Weights of a small transformer language model: 14087 steps.
Each number is 128 + 32 x the weight over the matrix's rms, rounded and kept within 0 to 255. Layers, rows and columns count from 0. Numbers have three digits each.

# down: layer 5 MLP down (transposed), 576x224, rms 0.0614, rows 182-256, columns 112-167
# gate: layer 5 MLP gate, 576x224, rms 0.0613, rows 183-257, columns 112-167
# up: layer 5 MLP up, 576x224, rms 0.0612, rows 183-257, columns 112-167
down182:083086142157114122086152158134112059164101180161111110103144149132110178120152121087110124147098176152123072113080121139124099134156149107112152096130104134065146099105
gate183:138184116108087116058109107079202124094179208074137093120134116107083155124144153127183187097109060147134101083090142146152139092093163126120181044104169113083127143129
up183:115087177108092140094113186156135146087137137051149061163155095141149122141137124088142078183231115108150123095069138202162162090066162200111165103128168101148067097078
down183:110120114197129140176120144135126112160126093132128120203085130132130118119068119161090130074145190171094131132066108085161149116070136134163070105255137123103153169159
gate184:115107147137174166134110088108090116093109130143189145078130155108138143147181141106119186163077161087117143109109190186111077134146053158178095168111119107119143106090
up184:140133125143137070099103101134081086162131065204143058119122196128088110150070115153114122092135103141151140186124138141112163129093154185177144087135168145111136131127
down184:144130121136131104101132187127180174178161106104134160124101073087165106106147149152083141147086125143104156167133102140176127105080144157132100142144157133181160129098
gate185:146074141099072085122165111103111168125187152117153109177106134135120152150129149095140134155113061148150179096122174141165106065125144069116145148096131102104131090163
up185:103100028097114124194143166157171109107114140133076134114132141168095116143094106083093144107205121087168155181137067102112108114125111155160133132145182202094145141175
down185:076146169081120157160094143153151127088111076161152173092156117110120119153124089118144134188203106166115125075121087142150139118124175101112096131231108156111135168137
gate186:112162085078113129103135121119204097124130046096140103137178084125190144085054129177157166143128110150129127078102104101167135066115113101072117137104101116095100097186
up186:174098099111138158147091143133100118205117085081120138086117100093191158154174133154165102122124146105156096075131109160119132137142100152192173093150124123110099135171
down186:126091126122093145124140109184136132184166157113158104144126109151156090057174128172179141116135139076076140119115136134086133103155069141133116151124214190137136081135
gate187:072106104170101135112098118126088180058147149111135118108140120108108092129113093168161136161113098156115149163089144155181094096098080161169153187110062169158153067124
up187:098140087127097091176124141117109164105135149103161095108130140171139092089096123128074074126137093178102123107153102137073160141223124135122134137133187132133110156085
down187:148064158132149131115163125097149044104106150119137159099123123149144197087129173119106151112097101148159143126158080170112121156112166144152139095084128149156175179104
gate188:147143134157150133097195101142135124092177091114171090079129093151080143096097054167195154109136109175100099101133153090198114187113134165111091113087123122098121101130
up188:088143116122187097120096127118127149084126121141135129072132131089113160077111163073106171126167127173134136101127130147133126124154058144060130152131146113133164058082
down188:150115142134147164124154020122123075113130130124111137140057101144149182171110089139136133152160177055159116128101114148108126121131131120110142129059181088191142117082
gate189:098108121158093122141129078168203095171134097097151137120140118073143175117113155152123150121071107112166131175181150094121036095109162108073116087116112105129166089131
up189:177156063134172170120131084097144107073115057158158072097148182121096116115150117175193131152177112058054137101136108132112127156220124129120147120171124141096136138145
down189:119082101147115152090155127141139107142092120143144133084111122074173078183128155155120123098150170105183076045133163058177108143105164136114152098066103110127050095129
gate190:140113128163138142140163114142138118102102152101167111110117172073130129164113149158168149101130046083145143121162137190118116128159148118115145074111123136184176149147
up190:167198090165135141076100156151108169097111151138095181152169073123135113090183142177101163140136126063156050138124139121114133132133118115196178088114106107154103143157
down190:113157112093163122116175118103142129207076123067108132116123176153119150171113134137179140086124160147091172181131064044146129122147123136149175143120135096155124143176
gate191:175111164148190118107107105088118142093106200111129156131142083144069131126191122125150189098110093141120123092091153094180189066090145115178158102102135096124135157134
up191:194129183099111105163105114130175129157131144113120089159161127137086159083150118086149147145162177190151091126115214135049136121089092150101133178133088124101107092153
down191:116118141159064104166102124142158158034152153134083125150151134091154135216126148094146122119157133101124117093127148170141145113091140114185157121018157138161143154149
gate192:102146134167152136080124105101160168073152097208123099152137113138137189117064109086148105141153141124147170154091121106151139090079137097104088150101126137108155083136
up192:153137184060089105100125131158155118144164133141139152153171164091148166062097165126142139127147123126083098147125127156123099090137191113087086089138123144118105149125
down192:132199118085165085173153092119105106095108091100157119131106135076090170150109117122131100071142079166159129138110141139147086157105106163126109096170096110159105182154
gate193:145098154095174155146150135145157153131100157110135129169130086105130092068107229105136116151137149142158114079154140148122116157156161155127157104088090073113041132137
up193:115119109094092123111113107129103071121133158119106150125155093154108076197114144095110120092091108091136121162143098220134085149123109091093103067169174116108111064152
down193:129175164146135130146178127148139096146144149045144133112099148162122061139141118149140129088144124153174140154084155128119114065090147102116145134187050126116152140139
gate194:194139075076096171102105118107112149123149166146116151153097122138100151131156171153123109122137157096112118066068123121164141147130108109102088144086106103123111104178
up194:117086086131094143111135102109129120163147149125127078157116183137171150130078116140136130107113135167115141053106133123064115142168147110153096135124174136150138090098
down194:124129131092144120095155109163110105141095143137199119099089149120137115108106126051124155140078160084101160194175119164085119166113059116113130151206167156109110110121
gate195:130137095074142139116147090168114123122093194181174111118147149134142135155101129143142175148139097142136146120143112139139150112135164070116155120074070153113104131090
up195:144156190079124145124086102138182101131121107104108117149026098204161113064150173132121148144131151190182093155093139077111137146091159145153167157110117161132118159115
down195:110140105088153123078121109138118125165139097142152155203149188149131137098136084122146151146139145089152094146112150119113123068152184158112103074120095231105169163120
gate196:156135131104113201119146102178171125145135159120133139122147150166124120091139118081125151107132161120136135155178111071129097105121079114173136137117112123114076004096
up196:173145121139112184089095134142172122124141123147168128146060121127110167155152160097166106132129159062136128112089124157136120154109150127143143062122138145164192140109
down196:122074093115111151143136137170104154125130174150084126132093129185153154104116146148122137102103183141104088153162086148143120110113111084100106109174056117149090081172
gate197:133149160153086071140077102098096118166180125133122116092158169133097123119137095154145168096150131143160148153145122099150167116087172160128134098097188136179102097193
up197:147094167114136123143136132123147090120186058161136127147089108078096143137201124117112106168157175086148100090125128148142133128148081134078098111118142156093087163135
down197:182103051153116123098107098171169156120174130096117096095127143168085141168169090164143137094137153169116108091142129123154125131115102186123128047116155178131199055125
gate198:138127104139124132075100085114152172129126127134137118080127089150131098134089080101196115161147121184168122079174114136078162110138074131154157138099161089087134184124
up198:150166152077042088172156167152139147136145040153076124131154189191144188112085097146105141118131125114135116137194111158111132166159144093128121075103166170117128136168
down198:152151117166082169096110147150151203135147139087136113065099196098097175112097093102146090112140140142129173082075157158120148078132168182139172122135155115141118164160
gate199:170101133120145134101165164123182184086147220183165155159099157142148132153075120154108149118101142119095118112096196128163142140106096126086120116105115121149139120190
up199:163090125140130080122086078095097106085133122121147097126128197148115066151089127157125148158124139130176087152121073192155187119083154120155205110115096146119115076100
down199:163101107132109142142146093118111170148121097170102152157082079122108143108131173081104161102080094168144143130147155095077152084094164158101103161024175130133136120081
gate200:168086125172154095099115117101121136098133140186145150040142136117113144172082145097119136125145117159173134105106103133132148054101105194140106072108111141132056106175
up200:121115087146127168119102126178163200135146108130166119089131109162163087100206109123121125093140145174165078097072165090118200190139176191086110089133169108163052127079
down200:207161161127084105029162091103132085054118190086099091160154104131140159120100130190073196102102101133107141159112151123115145153162108089165169155117106154099179129118
gate201:138123118192207098130101151111122142121177136075139140078153129114103146167134114145179145118191181185159114108135079177088156122169134116148148101108144122185097086098
up201:081140107137111102156105169059152093155120059067157112085166070107088112137180166120130123168129191120128146102118149112081132142120083098122086093139091163126120126112
down201:052133143095131135147162088086115147170063137168126115126087144150085109154104140133105081083113143133099112087139163113103107106144142116084104172052179101146159158109
gate202:045081109134145118147189056142154097142099132128157114148115124099121188161094100138146150092166177094092185084144159110145127135092146119098132134085115095098144109149
up202:126122132105129138176170146143078165156175200117126089106138160159146138173091096172098114094089109132132096087127132081160178107141084066161078159073144107170075126119
down202:167164085127050143093153134131157137151129110136120132083107133148108196162043058118102154143136167084086083170123117043100203154154083131189100135182116113113197113139
gate203:124126126137120166136080096150140111125118167136092135140100177118068145090099102149167159092171116132144091111159180114131155141083143133143155080112176152110128142112
up203:138064106177149117199098147102146135139113133081108158130143159110150111104152090178095156066105128085162103088131097158171174138155084079152172144120146156095127151117
down203:177080153095185168150123101172137124073170147137135132070172179144080134149149134172172181113135128156146092127148094108098158148132065086132115123114142140113134125134
gate204:103080158168107158086149086132166147047132173173194194119131074171056149096131051115146117102130065196143107133107086091134160149128148086171224084077122148166098147150
up204:077145168085062082159086058147133143124161145129115149159166080159105100095162116125129128126128176127051147171172090127119138109147112126072070108118100160192083095087
down204:140148126167098155132100082109071120143137101197163143146186076095175113142135111088101120135151120161143128101113103159132083101169120124101144085148134086114125146177
gate205:097109128120089129068105100139193101124122175121151111107145105110159156115102122093146157152097084158197137081110152123109158088163101123111158102123154120195164097162
up205:086165136170132145146115140147093114119138152155173088137163158117182090072105172147123124137087123178143139138137196156112098174199070126175129175124159106184118113099
down205:110099100097128079130138112143176142095120119163127118115079072099125114155197110124147117151118104097062134161090168135139112084207144137162129173095160157145128150104
gate206:107156073106161151112125127090183157151104169146123063109133153134127113109099129127177150142089127166130131119200168091068144141155180154112097135135126106094113156150
up206:106140154084133146162107169079076206132081124177134160141160141159166101103144086153149098110111150085116123081140146183101127074224079135118169135160164112137156149136
down206:165137176170112108063080103130126150125113111100131125084086099076082087120117150084102124081152121118140152071144109136097101150143087103114076159120107127173087126125
gate207:062114199165172173176118101157176153165134125141177111125160110137102097120116065085117105153151130127124133108083195147153129149106112083131124105121145123118148117053
up207:062145148113113133122153145124092133196120113135117112142158163133113103130147122156114079197154100142149154075099134148105161115139121070071167127180158115143179095112
down207:085152040119120146116153114101126111185166126159116138127089143107132170108151135148157096143127158111118109154062194155090104109126147111123191138167140126060106140137
gate208:192109084129144091103108125099168124164126144163185172136072176078156086067125181108102133142111158108123071162106138125111162089128144139157144100134102119128070100176
up208:056119111119192170151187125140167169111136152119134109126154164111085133171044129087082176125124103149153157170156142150164142132152094151078069153087135130117128111101
down208:102136170177150098094163145115147145139105101156124160122116114145094131114085110106157124087095179175088140135109082109114120168125127125126096113090075174129059124135
gate209:147070110097128074125106098105088155121121058111160159129169172101122149158173128143150117109132113111118127126092126155125123135125176166139163138140144126103136158157
up209:115135107119151137154103133112105163162156114138088093067097187093101151110156146092109135139121147124043148154126097114141154120131089087177167162128125168144170093044
down209:106160125173067112169102174080159099138165103109139169175092090154140144192099116094160107131106105130156122087125184129170130065145182109099128119183142122092193083115
gate210:126214101128115101121052116187130166130129126181182166125107113179113145168068124123139098090163113173104123154156145126130071161112105103126136100108109119157141069128
up210:175131099120069071104107099119140094130173089181082075133145099137085164117092124185107108115056158144087127146118146124098077139108111109141120063143149149115123149057
down210:154061113122074155063112109158203120119112091155074109155111170110062117139131146162102089182181124068110188192059101112157145093122117103124205122184132158122121073126
gate211:096112161158162178156120092090159169126137114090140069147147124077065150111141105127153113125099155107127125101096139134118073143177107114137139136079127161130162090143
up211:124147116111096105093111126151136163103128099172089075138095157076124182135143186128137150169126119167146079147136164119107107154156119097156139183098120103135171102122
down211:145177119088126194122157110134188100164085127182154058125129073177058111097150174093141135189159146086107166079129130173156125133125151100103078147057154121060156122104
gate212:182110150144164146140134075101092122162123171129137119113163102058082109116105116099143192124081137123132046120104101094166096100072108064135137107106149161137160137132
up212:123125084135106152143110165088118154094145108197136173106115131101092133115099154104070121132104095152077155136162200129159133116072151153073099083152127116065188105090
down212:146190160178110155137141128166053126099131143131125098114172137152181175190138155097107069151180120068110085187158116144111063078180166138107107128125116183145151099123
gate213:137112091127119113128136097145171141193152078126130125083098117097152140084136128056141124085119132078108155119113094104056074117107156147122144094107125110141136101079
up213:147112153097072118173180124171193106152132150107136121147148127128135063119135086144139121153102111107151129138202105113110200057135150108072141166118067130109109091133
down213:076108124144139153166143070087162142131210116183139130138136126160156105140111079151143156116147144157141104008157138180130102063157107142169147175101112127138121178130
gate214:165159175120136150117097132113124170129140127079163121161099126107115113087124118152153134101150040094120063066116148079127077170077147077082169119130134147066168076140
up214:112104104175167128106132104039148104097198057114070119104078107153148129107150112146054185158144135187082133101099136138134143082090110172099115162105112154159112185092
down214:091115108124101134128097081160155158137139066177114128120146135154127140148177114130143112111157073104087083146108133144162145092147106131094130160017158104156156122167
gate215:108114112140152146149132134122124131152067099166155128106146108062178128121134113179163133155139141130110050084145115148117129075149131164141044162115107130125112096186
up215:086139100117167055079130114135127071124144101182109082158093124097150172104146177068167177059104139081121160124129097159129139159053134080100095143140154153160106186193
down215:113125135169109158080077171145102113141112148108179142179151161108181154164095117132141094102135146129107173179122092077099092113097103113134074101104148126061161101077
gate216:138132163176162181095173111076110138158133088126126130109147110143098138144140074200126122192053140197167092126096097147171074140116122136154098146123127157145159141118
up216:074176109090162134104152179140102173137125136162105095086092189102123111076118170112153134119139128111151161081129098065173135103149112142119089199110118164147107159130
down216:101203101104107117168136097114097132122129187138123119145125077162132165107153166135183060113114100148122156065166136133117088120193189103119152064039145168102149179120
gate217:097103132139111124045096102113117114160069115192053151107134165136168159143114107220183187104110100130075070186106143167153136137118138063125132132135145087183132108190
up217:083141116110086081122079133117136127211126119084162082154080139128146154091105174136145118091142158075108185140170098150093102153123159148124114109112126091100137110126
down217:147098128174138087139207100095104123089172145112151223130108135153086132144088110159096138160149088141150121135146128109166131163096102149132098052076101119102121130176
gate218:132184102119153106121101095121178110132153138144165159126106105172153179164131157172134142080072180135140065091133135151124114173149132077170158166094101128198142127144
up218:125108081095133160160138090096125134184113141152161149128131107130092153103142120175144129148128101100115170112126093113123151096114140195149109127147138119158142121151
down218:146068091148099051105168106060155151176178122120124110139136123138141174161146121092113138174131176123107106160101117084133152121155201118147196101169083136136110150039
gate219:101133098089122092106076127076090115171147199141138144122126100135038069133158102163138137146146137194093076139130112122081136116095106079155147043154150180135096170140
up219:197142099136157172138143192149141138130078114116136116133123086127146067135160139142092135069153052134155129118112118129112116184137066094160145188131117124131111107124
down219:161136149134082113102092095037105100134098095076072149119149135159173152111161186046119115157091104155145122128109098153143173122113124153159120164081146127094125136157
gate220:133094041176194167146148103117143113113116182151172129131188129122151170175212147095138187125148156173137130096093100174103098121161136160129120121116099070112103123128
up220:122100083113117145168082138111141171112119089177100119116203140052150133113147122111140110181060134161136106121053133165106145095119144147100090101148096138122133156139
down220:132091153138107144125174126126109152098086198094112132142093123161160127126122138171121131131160150161184181144055126141112123056094166109173149132162114075163060167096
gate221:096111122119185143161177074081146117165103123162155180167139148125122179153118126198128177066084122098121101092092172129098081099124164095146145116127176109101194103145
up221:145161062129213115119169107105126175149079159121075158099125145141136158170176129114043154110168175110195110138113114103148122150146100120134130149107149085138085177117
down221:131093203121160105176148081089060130157170182105145112154185083152187151123139116150087163162165100147124110140135094126138084101135114099108130123071163120132100101091
gate222:180157182104110155126140152104165122108130107096119155170131152155148073156088113119087173116118097092163107103133077074119077098069127090162140128129126116157084172158
up222:171114163082083092121127100126106130128102108101138104059141119137129120135183168145139168118078149072104136157116094150093111092091123142119146160177154091121042103114
down222:063124147093106131136162148167151130091151165125129094114099167093132159100121164192125125168106165131128084121112114068112144152120156184103134127192135165128094138111
gate223:089111154146196080103132086064114124099198116141125095133064097170065110152080093083069172143112157175117138134145110160134103163148135081143175151137115077155159155153
up223:103120140086148118085132138106096124123126109169134141115165203098149055123115109126136136146132104130150142114157157167158161095148142155135083134122073131152075110152
down223:078108092119138145090153082112117122196131171143054144100097097129092182150089098058157128139126148120180127092127078153060141167172117109154159090102185077134079157104
gate224:171182104186148141082146104118128087135121135141127124088161159092129142105084076114142085196096127167092149180140094186103041089128138142110105169141078136134122145114
up224:106197109045168080182145120138144145174107117164149108159098140194109132098119159167098046111122108139088091166164086113167117093177159144102173150120107071080146169109
down224:124109107051025079105082075146129056078182102159137069126152149161174098103050108086062080101153101123108148081159096170147098107150100086172120085088092168148108123095
gate225:125137082103191113133129145167154145164129162095164104153171139084085113136130188119095143193087149108194169141126178170147082126121144123130161126097112138112078083144
up225:145126174147138156132095098091101160097103043156111118036142131117126115170114132165115135129075116158089148137057150125111168162201094150123141129110124112203170185101
down225:147145136070120135093149077156105116104105140158145154142143152089171129075155144104146155119157170135122176167123100190140123127107124120094160157112123157112114110076
gate226:153133074116122127140074081120087090147182081092149106176194173066128078155125082069165129140106168125132097046140142136162096167129115151067115148063132111115123143131
up226:131183182151111128101109173148119167147134155143133082118098093171166173164136146116147071128180095128115160136171072161076162153090143092079115147154060159108120065145
down226:117086069169114106115127160155153105126068073148130167148098105142142164124090099147138113105100139172135175172086106131173143092106126089183171085236094142146147162129
gate227:149175062154147143067146091129204126131134123143167097186143077110124166095140109170109168118137129151153119124137150124125105164164143113135206094085109085142136141120
up227:064176138168095119157110116100085214139137078112145109097132047113137156106126143127129184108102160202128163149103153152149138126098172113090079134136161092136101152147
down227:131128066069105134110124112188123143106137123131191101099179092149167140141181113144126131098112138106131113137131130137082182171114125082092129084147176105074129140165
gate228:164175190088127165132116122135124133127123110120132114132134152105131100167138144109131146117161123105147131170146116107112078065141112120097103097104150122104120158100
up228:194146157113067162110108126127198122105129091121097109094141122088133119156160191169148092087167164142122111096113131123133056147133152091113135160142148067143095110176
down228:123204133090157093130122159116145102136164097132115129156117143133202117087089142199137191124148148101194144119105145183125115142111148123091181135187121106102179092138
gate229:131128048130147144177143100140112080104131087110103137142098108098133166164146077112130132109107116151131132141120093125096092130102118131175140161109081093207110128141
up229:138154121130128142112194098170157122151113159170142095134103093144157145108193106157157153122116102164172131137133107079194087156113167113180084121123154109120082173102
down229:167146149152059093101139167093145116125128123144157136126143165169052185173077081086136151196121118129118168178131122124108164070130234106130096098067130087159094116112
gate230:091089140150118079139178119125140168095147183148089126119146100131163135106098121103179180123185125123129090125097146104155107099141195134152143170097154135130144096126
up230:133138143083131109165174161125160190151172240114120169150101125168184068068119111153136149155164145166103093107154176127139136124201140145152111170086157160120164143150
down230:118126135141166113057083138087140145114040184123065155184145142125133098145180161168188106203124081129085100110160109157125151134112160115124119126132151138169177116142
gate231:133107139150096099187137142118124128141152087122080159097133134113189048088103115089142154113148148113127077128129125172093107122107129154150131065120147118118136146086
up231:140229090126130141134187103126154145125142157108099142176139125144121066154123081103140171201130138146107131123146132114187121166090188108129126085119127107141123123122
down231:116102154129147124192086206108136139150134085134146135133105140102130113096118167111157142103122098181138127137114150120081098157136142099165079125180148108168145196099
gate232:160149160103146130160152133190111103121112159173109156131112172080111192121155138155162182095106106125142097124163169178152124067122132102144064089066130178077088076124
up232:098153083105090177153165121103144140130094195182151075134164076180085158108145094100164183125157181089137121076115104150138080163134093105145100201126130121180130188124
down232:093112079127175145076138093117129074126088162102187113151101166146183045104078088151093125148115143117109130126128072185118205129070182109103156154100123062132110152176
gate233:188162199063137137077133146103131162113119073089195128085080118116150110092180114093111163129155107160143125110149144136119178121164129098124152107096107135105092141200
up233:106114092120157114144155095167137144094097135143172109096137142194130163133102139098143129156104148137202102191154040134095144116146138164115104102134153160080155179176
down233:160131117119095158138102156103115163138141104098108171135145176128165172108106089127139113150078059137147164114112124082097098126103144120140109152146103090073136156124
gate234:157122138147090174136111120119123066111169122213128151067095200151088171134116130144112103080160135157165126114185113125155133193122137139150076098087157074108114106100
up234:128126125119072124083115110163077166152090104105167155117157084175132116104209048114131149129137124148156136114141080168097151098053185114150152116109158171130143080094
down234:137133074118216137097157146137145103109145124123155097121127135110066084143101119128110162136155151082127119107128175184118074167149160077178132096185112190124081105118
gate235:108129117104182162119163033066189180156105156181163114120159119087157079157085175139166105088154115150103067101181129104157093113134109167075118108135158171100074106120
up235:155175135046094134069098155175141162137078164092141109146071099169108210133151136109088144121188164124101113079150108143110115144095162142144153112117172077114121171149
down235:072081147073160092091190152078138132116159155189193093137090129197133175144166094109087128126128063085126105109140112132172084158159160182105151151132114182146113070165
gate236:124112132119138083170126166184151140144132079153153123116157107137161165093185135171120121129167053161133103110100147154102123121172126148066089159130098155094105105075
up236:058144088108172127149162160086092108133086105184170122097076095176132127144113118108107095176143137085088154060120119076155120078156105133127109127087090121118091141179
down236:188113105164153107178138182113054150119150151090155124167171149112135102198141103141139136089181176157107124129164071114167168160106113069126127136215150138130162140119
gate237:122145145125176101175177138171071166073100172177094175094145108129172127138144128076064128127142131142201148143171149184172081127098118148174172156093070155114067110103
up237:156052121149190123173127195174181052166071098131131124126128055157127157089134133108146137126116132078160130165139125113144109112179143144118140099128168163107184120140
down237:153111141177162130121137178102126148108106070132153112153115135042135122109116137166156111081136122152132075119105124142078088064134098131102136104170128172168117152045
gate238:153128122186124134065173135162154115115140129109174121167161176069122148152078092128138177122195157149082176064109156088075174144123133106176089136094178138178129120111
up238:170153110144159095115162141114112155115119110131179141122101131132140144137146112110154131104123164230157145099139155092129153123099115134202161146111106017165123101175
down238:137161125155075153145140116183164089135172206117089125139151141147170108138148102113149167137130146116165135085110143053145137154096114101109127101223144064104071106137
gate239:064139091172162131094103118171073168156127110176108086088136149142099142157167091135171122155148115128117082091083167102184173159150090111132129097110124144137157128092
up239:131145127077128185096128114165146119137080178151140109128130176139138139116107127096094147079170089098093110117178068118193172174126135107140118134153101229088118109161
down239:145136102113169133152170171105190126129087154105144116169095181068096138155136086115148082133060070156188163109119083161051142105106129166120122139197132156126107108116
gate240:073133150095144183184156120160117114171136141113129116057140160159136165103167172127196120164142092101123078158116107066116175190100162089146161107117069120125161126152
up240:118090117081106209167142131156103147194136093090109140116120177099166119134142094119145112178158216176154116173187115117187163123108146163135113141130095126155112171177
down240:105136151183066169138094127109114168158076109120169105082093142127151092163173122118121175120129090145183174124114120059106194123103155165103159075198141089155101150154
gate241:154105116118162134137085121141207097188113184183129104151123135095153098133148134144108179134109109163064122089169154117158113130135087124121124150098150116165127105070
up241:106170121129093117195180137129132179077118135119159143136120109122148105119183166138086177165169115189136058098109122126119126112110122121114162148118171116154094194113
down241:145130069128083179117156114082100085132176078097098152139141118136147117110146094135141157121109132105183120134121157171101180146152085087099111053107060119074118106132
gate242:133082134174161169105133118187109148101151167109110094147116169093155099132135152100141163073171095188164107086112104140136107130090110166186158128118118140103103105141
up242:142165152099101097057142061172123145176099083158112106185184122125121151119195125143113132185173142127089126135154125118128150128116155135129128159080129063122105104055
down242:124146131083143098113125113113153145126124175130077144119117134161173156161129159136128164177095166112141092135130092173165089138141172157146116169164066135069111145171
gate243:134118150111134113128160097131118100129194149116107066144189134098103097170064113093157164169146147116094130099132104089072171168127117098152159120137138112142055155171
up243:144078148163118069136127144110087106179092108164104172149129104166110094173152098113178059163128181110130084152135119097175161097115175119133142125141116140153117151079
down243:145090153100148139083101117144178129126163157162101103146135092063118174114183118148119121129065103121124145068173127151192149120162160072066113119149066161103112159140
gate244:122098140109130193105133100167166085083132138158160119148141121101118107163122136105229181142056124120097168095123131132111127175130125086113180100110016088187145144174
up244:129163058119127146103099106132202146126098143161170222180113189121126170157156180175129179142105166104103111164180112116094095132141164133134125134122106132170122140080
down244:198191151084142111122135133162135117107131085085102088147161152125140121150081122173109098141126185122131141103135180150164146036103153137172138081033105118119132131145
gate245:145109162141116189125166074106115168153132110157187106060113148108127132072147143095148158134136108089102098140174127098069073095128182169125125106139129095147126094078
up245:155131103162139113140112161137147129131117079135108096111110171075192195137135106137184129179167127135160159131143137111142099067148148138131161117125116136088123166107
down245:100131131133122147163134158059180134090074156148170196175129125129077109132099138136117133117112117072098085163119084108146137159148158154098115103094110118118121083188
gate246:142152078123124144134135068166115115178106150132105122083159085144143171139102105122155055096059084132110115101136102148123126142176131163094134115092086114103127085116
up246:086080148165137117180151082120099120164144086120143178085135139088134108135115099048177175170120125171125148170091100060170175133095150120126128129111085177124128108173
down246:127102165115188121162123187113094154169135160055122149104074132140170128158138164085122155158121149073133152142124121194127173136151141067148054056132141098127085192139
gate247:146120110103192160173122054082153149127162107128163117118133131129152159174140113117161185106148174177105102102144134112178076147196116088155091069080171136083115150179
up247:120087126163102151162100125117152127069073097149118110164081075127167197147093121148136091173115178094105192094058121095154185152069137068108094101163075117132102133121
down247:113084140130095091155030169130091078101126186151161116163132090082133131151098141134088094124047138138107157161115137127148167069145083115103062093097171091090154141096
gate248:129117068079135136109129080116152137127111124163133182070050091130148129129139114149195168091131154133090117139085065094093142139125158166174106110083153164131090139132
up248:149094118137127137121126134124117117110127074103127163124108065099093168178123066171130101095107089106107115087115153099159169155102101157184115084117134153074124102157
down248:113117146085120139111072082160078135136139092117174149132147144133147136151143141153090141151109171126147118192132096120104050177122097124133081136229147165115155160053
gate249:150136162123123185072133135148160159099158177121124152171101128118132132140105109149157105134115117122124085073114137130185120107085138084042188111091176205158151121137
up249:130078074135132139115127128158114156156134126168137120138072124169082141107124099130110137157056120131076147180126128143155129064095122164119157092057121137183143122084
down249:119159106141144192146112147116168183135149172140117202135077164147112114146155097127095130131130113168160080170142123061078137186081115179109133115137066179101097149088
gate250:110193186175134129143161074107174085133106215141114150133158150060099105199123099147125129118076107141096094136160165129150190057122150123150153107126109066118142161116
up250:121151099177116140078102126148164159136075183165115163140140102081133145112147172155188192142143120118188119108108139115093150108144133138155197168151116085157139097059
down250:097164164145113126114110077139145179171141084148083107058116110151099135206084099100121114125113138150159123070093126084144113152171169089165139116160128133123153158124
gate251:097203133120121129076137081066131207117135066093107164076115096088150127177147085145191097121131142158172096114172140157180142079093147070084148140136157146155139105157
up251:110111120130161156141135109182141145135105165138166159122123124124153169054155099146092124076115080171161138123150140108140157153156144072090086124160080150144156096169
down251:220130139109112138058130163111106117140076135139112124093107109113103141116173128147150101141158111109163135163127123094138110143147112156114150146072103128122200105073
gate252:161170141113133126138076139076124101194170150134121116116138147166137141188139100121092188080134090122158128092113171107116121097199128105169145118139145142114100158148
up252:116135163133130122087072133175118109139182226139145134163105101117158166067142110095186149148103097163097131109161094207123144089077104169120163146148137101100110128110
down252:138074082141064133175150120115150131085093104144139120084205148099142113151134135157102122083143137128095138100074166171185142123117108106100083117108090145106152160116
gate253:130147097152162173115162133114070097186149124119105130118131176107115085139083074133130157131119109106148143173067138107184096130141063153147170125087118166154117085132
up253:166090129149143083124071118128113095150119103142142176126111122164120154147125151083152149181173110090132097132151161141099058104119107165127088138085156185151141136084
down253:149167076153078126071141112136090144144116161131080116174133076111166107124067124087091129134099165121133077116110143101158187112093091139113172202062218180182133145208
gate254:071168082138172169109210088115183146110084144154131165153081117180150135130183208062114101121108102152174123149153167149129139120134148087103181182080100126167119094110
up254:097151081126145090150170168145142071149127080137137124087146099124183134170079084196157074146121113133131124116142077101177176096135118111201119079115140115164146134104
down254:171112149152109175178098051133150086146081151130164188134153160133176109081126129106111119162170175117169134157135124146076154091135149125118134066102118110108103180130
gate255:131108154124126158096127146145206189156127161135158182095167113117130168102154188190114157097068139092091084122110125131164123118119127130105126146126095184059118131148
up255:133136098102148168125159103210061093131122144109164096133188131200133177097132113093066114095196092118111083155121157147098145138201118162129087200128112126153150159134
down255:096125114171191183115095109071115126133161112098089097100164093108094152187199133108106145103105150169172155163090089142136140082172182128142124144100106088150120168093
gate256:116140093143127117105165102069111163146141170114095119123117138150146118127186140132110158151187132145140179120146146166161150124179185186190166148096079116134170035131
up256:102137122106079097083101138181134148141151111195194174147094134194135180096150134181096134144080103129075103153159100052082112118105121111115143106182146148180147126096
down256:110111091123070060099049097108139116160155101138096156127160066094111192134086123157107133109100139123080101138137101151162155112125139057158123171142103151152167137121
gate257:135121107134099107191099074097112130110137158146196166136110089107138109191169152068147115078101059144156174122175106111169134116120112108146093155069038094140147144119
up257:178134100151133144056148146163153131143152111083143084153165140141148131159152088114125147155137134117052180144134098102106153096084140156131161061095148118106125145175